config.toml
n_layer = 16
d_model = 96
n_head = 3
n_kv_head = 3
head_dim = 32
d_mlp = 384
vocab_size = 4713
activation = "swiglu"
norm = "layernorm"
norm_place = "pre"
norm_eps = 1e-05
positions = "rope"
rope_base = 12000.0
rope_fraction = 0.5
qk_norm = false
attn_scale = 0.177
bias = "none"
tie_embeddings = true
parallel_block = true
extras = ["capped logits"]
init = "uniform"
init_std_qkv = 0.0483
init_std_o = 0.0
init_std_up = 0.0483
init_std_down = 0.0
optimizer = "adamw"
lr = 0.00235
beta1 = 0.9
beta2 = 0.99
weight_decay = 0.068
lr_head = 0.00924
grad_clip = 0.5
warmup_steps = 542
schedule = "wsd"
decay_fraction = 1.0
decay_shape = "sqrt"
final_lr_fraction = 0.1
batch_tokens = 16384
seq_len = 128
doc_mask = false
train_tokens = 156700000
steps = 9565
dataset = "wikipedia_en"
Each number is 128 + 32 x the weight over the matrix's rms, rounded and kept within 0 to 255. Layers, rows and columns count from 0. Numbers have three digits each.

# layer 3 MLP up, 384x96, rms 0.0816, rows 252-274, columns 0-95
134161173167125165133140196075155128175112114129077166196097108111200163061096129192195131154087127108159111113132090108105090208070095105140155109151135126100090111142131175131093086106084108059133132112120170123182135123141115147102134123177128115108153160127177103140131140130093130130
078130154102180128161161149067156120140120104101122165130118149141136094124098087095095110177110069113133101106102064150111153113113094127107116093151152084111170142112108167167129118118216112115123128138140140150111155157166186148135143140075102132147081117090162116150152087153141137170
177175158119173088140108125118057137151122179121105139126144161144069119095111126121129101151157142118141143111137131136084133151109143081159101166101110124165120120118118139092081103159187148185098127166160172091123143128137140084143129196136163156109083149058028070116127153180132140148
019129069127161104109178067154127123141118213097103138120120125153103132165169099062158162128163170135099158129119072179071133161121121072193144068168128145154201092164170178145121122121112133141167133154132167084147115075092125162109094158177142122163131078109135174110125119160121079116
149165128088103111156092102093136171155125091096154170189113116135099111140131198123119101158169116092138134052142089128091163113081138127099113129097133142094127141155171153165174130119107166125118116209154161148134167073118092128142087113101114188127106109097082133151103115142121154139
166136149138090157129180087132177103167132106103106170130093145142155098121182118115108102087162165185137145085128160103127130118132159088153187145147174087127122095148169140168139128141086122135156138094081157155123122097133138115081107073185123154102132080118126110102095103106058173088
120134157123177183119125170186074069117118169137100116089125113153159136151118084098149089084162091109093144120163128161160131097109152118176117140146126105121150126118142125149139177094178125092147068139110088054122131174134114121174162192174108049159156116127145166144153090064111179135
097109139146109138114156168108142066145071106106132111073082159154097126077159134121128071149112137140102145130165153119149111167091150173148113177126168090118178063134085176156139095127149099129156099124051102147125126150137135071146131111143193116039212156133138134184154092152129133120
132167104117142165020159216153180118121064146138142103149245109155088070105173156086164150157122135147135127171149132091185174132092108081075176127055083105163115103148070082168144131092160130143127124136134082111137098152072148143069138145123056177189169112160133140108108132184199085187
142115120090066139115091157181120148094184155102129134140090067144163167102130136167176132121180117105160134123117155111083113082145102112131094092135152141149150135185095141126119101076142116149176132130150138157155209076151162147169101145088170148110142159067174173143148106054105098075
181131144138097124198140082113210124104159097179168156102157086108146107109084076075094119093154179112116122174138139109086090156077125073145183133113123181153093139116089175155151099117117127160116201148118110117148119081050091092205086064147158142195091093110110132095100131194141161116
117122128166183149137137177137110057184123092136095108110137107096123179112105081169128142123162138118119132134107108092118098122127125093119136092160112117166197159084121126180156119191156148140131113149135087082106162160080167132081128031119148139154111173093153083124190136133158123136
131075093155184129067090137098178180163112115127116113095091202170111137070142120085115127144125155091180147149127187189085144148186153145141136127095102116066083095104106141153121104061171123080160104154143146161099119137160193134090148082107130079125143140194124113138147116168125114131
154132120089138127138138085120070051148125126223089160138110106118138100152051200125201146108145200111084152148086164123097183196144159129140151104143065128150096094104071174091139117137082088073138101126196147150199138059169140073121077124139116137138152105136127126110086117166149071214
145094107144103170171088126140108014100141160159111133073087134128104118106147134101106155150126134132114106181155183083104100164126125152093131143158104106154172158140115080166084089121075174228162138088115183110113112125109103061111168129140088161155168132115120119168179097168095123121
126145159192108132098151118163170106138118143147102134155133171146127090130134093128148138109074102116159169045134125195136088142095082084109132117125097139100114125095131113119149157142139116123143068156201090147156157103129140126153097152121093142162145108137115167149123188119162074123
133163111128130086158136162144157161109138062150151137142156106122107076169138105125154076120104125186109082129129061182190123119182145155140077110127124093122138116152103152124179117145150180161146110093072109152109140166080171180079153163120105134136125106177141149171129119109151081109
183172156124134134119162117162098129127119084096126098126081135147088088118129138152143090121137159163108118132130134107134188142121168201066129158099129112149179100081124121130120110145100160092154126131179133064131129132156205120138191102134103130170164154145077156121115145091159099137
178067115131110150162118196147169130129077124127148178146122098113095093117125092140103181112155150177152088110131170171106121152100101110055100106106140147129112132154104146118095172130120099118159181122158165081132113085094102102131110106161172111130119122074098159184191141126141124183
114088162118080177131101161118095137119118138149170175097154135096159132151108188153142106154111122061169133185193118047140131120131145064135111103177096134070142103201138156131139145125161159180143114093108082105138124157142116137098102175097075109041177159143082139147133170133104166106
135102141108096120160154122170130062162167129080089100106115095129105148129095128108115075107156131101130136150147126137105138117145158164182121127071106103133120080120166089094045142160171119085155114154142114159110068121169142174126109141147147168165115129158176128182112155123185141117
087107111136162122125103152160112103156130085100149124063077162138127134091041152107126140151137101135153178125143129132143116098148195168137102083096074125108088098145186112169107112176153174105132111096107105117155140201109149144114153122079121110129158148200123139158119090070141117155
080081075143162149194192141100139120132146112115104167115128135187087140118110121160079157055128102078130077076141116137107099126191153137114089110171111062161209120124118113183163132114099087172195106183108142155160107140123100183135132118113134075120109165118118136151184094136115147114
# layer 3 MLP down (transposed), 384x96, rms 0.0739, rows 252-274, columns 0-95
069133123129149170161199104135189148147116132119192151076178146116090144184112127121110117109131193082147094148093069118146157076106041085059190136172100134100134130107129154160145119127125098148124169148109132108097129201109128123128118161183167058098137100113116136154111121163109085114
148166130112121146101094142114124120175117126144115110171134129093129137144103209216176144112172136147076113103125145114172115125123086174138141097138128122151143161107086098144113118114091162137131078199127147081113153103140064149145098078168159147147132132085080102129132105125150102104
173148110063123153104141099080144108126128101115125095181118140140141106165167125134142192099153146107131169108148121155144113083093076160124114127132192133164136058112154147133147193110122122085124185157204141140077061177125114153146083134136148162093147131075056089133080127111129111134
169148174080124122101129048158147171138152093146148141139109121173113136155147091137129120097056070161152164124156104093078116123149128185108161053122164065127181149132116199100144139108159168081159142111105164087112104130107142153107177128086110184064044134133155155135196117079068149131
151097130153141135103171183122089133089070137100133115141141125107139164126158133109122131088122146181159095184077125123142128098119127128166187103201167116118108108146115145071115087115119138128153131128161196052158129085112082124095119152116079125169141157134129083106142134115148153079
153118131175159016161175109133125175111138125129128141148130139112183119100076161133117152145139138104124096133103103143100094163121120173107085070110118127131131073221087156093113171094154125118146105113159139140143156138093103109139095072101135118140139129141138146138108168088179113142
121186096138126247098145079168114107161101114150156103132120117145094096142135079160148110145145132103143119142133066136140086116113150218092130189121182051148160142169126105077157083133161077090149136119106124108165129110101085190120134132102159139160156172119141065104175089065173103108
124153181078121125086102169127067062168090127138119105083072109134124097138155135110125054115086123130093123125150164140092165150165166185124119166145179154116172126154148151127178093142088085164164074133084128159142103131104125104105134107117189097133232170158153094167144091127103119125
142145037134106096121170151133138149059154121142128108123128106135152153136146179130128115121125125095128124138136136135183098104106103115121143081103115113131109116131163073058128130105110169179145114110164149098094083132133143135127115117255112116130134136134150163107113152198114101134
141108073148104216136098106126128122143103145145163083116142090075162122098117091085092143176142157092114152187137146154146075102117177141124133151132153141122060109116115137130091071114142050157098141144160166202134194121127098131171116128107120137133180178089198103117087157123131115167
087167110094174068120154139085216147080167147140148104153155139124109139084100100178120207102156140145102135186161152101117127130116095109109140121091101174130147129106107091187160166136169170099099183134113131088133074093177122136163091190118069139130049108163095185074083109168114112097
140148178071140183146112088095116115083071113101139122133109119138118140165089149120141081105156091093147113116114120162109118151100135208175103122120150084111117169087088112126160213078113152101103151082114178178164144151193108151131108092107156180145159133090154107182116145157086166091
097111145156156088137136183186089090076110099149121153119155106163125165130145175113157070098154109135148138133154105135141064153096136151145118189144081111132126105080172080132108109088151113130098210112082077132096076132064165137175132167164101150145152140110100175129110100156178122140
141183148128111087151143128112123120129080134103129094147110094152133110144110159135167057095142129091129106170106140063127163094071067203161120093145079104143121136155151135000152115145128080136075148130173152151149107109090156197125108094225146154127131144159130127120123128155115162162
122108202135169193152172145185058122118133115105135094174122100099130137145091176092108073106140083174120118145109093145104129158133137137104148127199136120144154151114128109136113124173146157118128133086136174122044179177127165084118152122076160135049119124094103098131151079109135123116
127127190167187113171119129163132090146086142101126120069171157142151139064141178107089079180101124080073067094113125103132130115114132141122167160082130127147133163138100133099125068147118115106130091146122153131122141102108122147142140114150128191174123127113146162154071125197140150146
103142091167135103105140130111145119118092139106097113120188106136087099113105141154170099098122144134140078126099186144161122152100153139188169114168143141113118138135190152145191125112097096140096093161161095149126101077176153133092157110192052090127145076125125169085089175122104114145
150095116129150182154144182121117132132080120140112129138078162112125122167105128071118097082120124163139093085117138155103075108080113087116141107153103172117135146137100097206104136156152145129173093139120150141162207132140158140142116160139167028128041117127126124108128167179161125129
153131141102122225129135141129137160143109122116162100142139118115096141137114131149113115122100170113077076160137142092141117157095135129097123070091073081143150105197161097119191082105148088091160174143106127112140126142099130138168128090132159116152182139053154163200092110072163123143
091101097152176099106125156131125117146104070126108156118166173131115132146155118128170020119151093101132160112138114174125075129072105100104131118108155160177181174086109105152153118099120089094092163093197105156126149149138165142126190023170147146154143149131114113131122148177074139143
094170076136103200090157187165145085143126133084120159140088132140135114126146162082137068141145118151128119119099126166107121130170172137128135134155150140148100137109103127153155164148112131090150099111108122122136172131129183084166061152132111093133069083051145144121138116132131158092
124132107110144159085117119177099104199156139146145123082107148093096125162151146159102199147131107168108121095156137122113140177133150105176079120092141173161103102089158151170078112102100104126090108136117107139138158112092107150140176129089147139131164145157098129192064118112113120085
098133173141096108111208130140128031187136145120150116080070176147068131098157083115107123136154099168154096159130135140090083216117115129112139115105175093141082138157117132132157164113175131104179073167135128091107138081208133101112159147173148183118157107126143167116098117125077110131
# layer 3 MLP gate, 384x96, rms 0.0884, rows 253-274, columns 0-95
152107165124136114133105138137136157110134108157111124114119124174154115163131151120100076118086164098104160125098100146169171193169122110123155128156151113096134125136171164142106103159085017137109156093124124119079141163105161114110178150119138140142106190120088129079157148067153119117
084145139114118109123090078169158166094109164109133143130173112150150185129083057164159113123089114158191119177153166112145109132125167167152169150154142156076129143115112142119131093119142097161126071087116141096077163117144106141162108062138090084115111116180105140164115132128100148127
131088072166085112125118180075148075091063185092096134169164121153100083150083142139114115133185181174117126124146139162151128097185124168127076175107083126099090127138096117128113128134100135134136148169150056141110162116135143140162077143167186102158166143145131093095102164104205102125
129133121139071154110107117164101116149112100127122067136147141127158088088123136102106076105143133141152134154150144210101142128146095140146139100127177139127127110143125107145125126073155134100157158115138131095170121166131131143138108091172114115215103125177071105121075092079092100154
181092141141122137100141119128142113162104141131106087069125161181135117167109093172109167092116128103120115140128176132108153144074146079111113154118159059132168112125077158127090142072142133084156134149123142118101112106087119121182140116162183159098139145092131109143157073146106155130
077105145110127117187089111128077154144155077163176095114157110099146149079150188152100148114185078144081136124081063144140138091160128087184100102123062118122179107134067181130199110184113120200100172132160127103115142172146146083074135158086088144132150132123187110158137158141096134170
146183111100109127153125147151122164141139148141103126137158118149169113116129136148143074061136114154115096104070167136112084100179146120083143149122067153124139168139151153096133063128127136128134150167136150161088129097119152110129193142111132097153091213159167081112082107132145141114
149148117104087155075116193134123157097090105146188053108185111179164090097188205091165124145144078142188115080111149137123144178068154128043064128096092082146095077129124099111101088077168159129134139147161179120122135101170131197075146168170083154140181124193106124104084119231107115214
174129111127114096148105105125170089159190126255112135147086123103171141123140187162099074081124102123111110174142110114135154153124152096126115138149165119118120102142116122116096125151091090070083154163133119158126098146131132107143171054156134107183129139136162139041165148141141134138
160121155107142096153103168135144136126118093150166102128142074088128106081124164134079125125141132091141105171174147161132089140137154083104137159142085147095191161156061136114151111143165142192114165093085118135159114074090103086176118183165095127134094169237114059181095124158154160079
149094116104102127096141153160148102165082146089123081146100093135135104105196164168167137166118101137150189130090141123159135173148115138180082204085112158078148149142137143138137191128120115140093106127130144103122115143193115123187130136143116148146117113098142082102138136152082137146
117099133146132098120091145135067104138182072185110106078133148107169113134185210154151119179148098162164169146132112129156094179072150151130129159136124105178157090088150102094084141096128108170096162061145107097143075132077129099129131146131066126098115174136120116133081099138115088171
105186203160067118163105151155102126105130132198124118146153163115195151148144169139153103099123173093132075082136125152091105121119163126115205156086109092127172079113117171129110142155135101129085152149123093114096119061076112030073073155142076146123179148152187091146177100231158129151
108117152123128086104192112096148128150158146171132135056173184133095157111089089117115100164191105133156162104160132102084145065163094154099117160091123127145187137132105140098120122133157192157047102152108110149140140128077104117163194164132098092107180119130143073161120087119091150161
084122189126128110123154121110088182125098038211106153120138100132137080134184101115130143098116153139214167148145102137131116121071130124185115113178116160077109096097092132111117134122124135117113134160166107102141094098125084146174093150096084120151109165153111172106152103092161086162
104161116120087132079167152105127111120135130154087160171191103143083143110100115112105136143107104142102167063110158074166143094175150170118097152091138113099122157139144209080148122031109145174081166147119114124121110138186118169080129110124139112130128072115126158157159171132133128102
210141107146139142130124113177114130082139142085129126114104118114105179123104111134057084158163083141138129080160116220091114110068145166083134122126151144136185095152128095127167122158164119151100143154171172166107126150117107165133127147098138105130054125146097130115104094148128078139
102110098157120127138127127109165101103099095187151146103137110130167127087118176186076094149153070117126158102105145139107127146113134163157139157133098149108116090158161167138158135132114102176150100154145095186160120109113160077124159088120051175168150104134131096071199104138146100115
157144113146170139079111166133088134123101098119076127093080142093110066148072103129168140097059162116143093149196163139166167086148135155139132162144157105061096139146119135140098135130096113121142103131216114153091136138155149144151150131130180122133082081133177132134140146183128114129
140166121135138096104141110091118160134111157146089118137155145103046112144143078130134130137110181162089178096120120158156106059135146149091136118165164158103178103108118079088154106106129141157113178156090144134128072145134172118143128130127137125083132119136049172122153141141161117067
113088093107106097193125075152120116096133160151101103124152119199172143128152097162173146145180152125122114158100157125113130147160104136082144111109081085168153122116061136078170088159097093141107207186143132155127086078160136141137094066114080124168134175126190121084144080154156141128
130135054100117139148117131146109055085107147151069077175103120135062068199087124093124163103137102175126108111091130197114151162149083139103162129152127098160151135151076111085098090156163139141145140125135154118125123190097198167144146054070153115135155146160109136128129155142110127185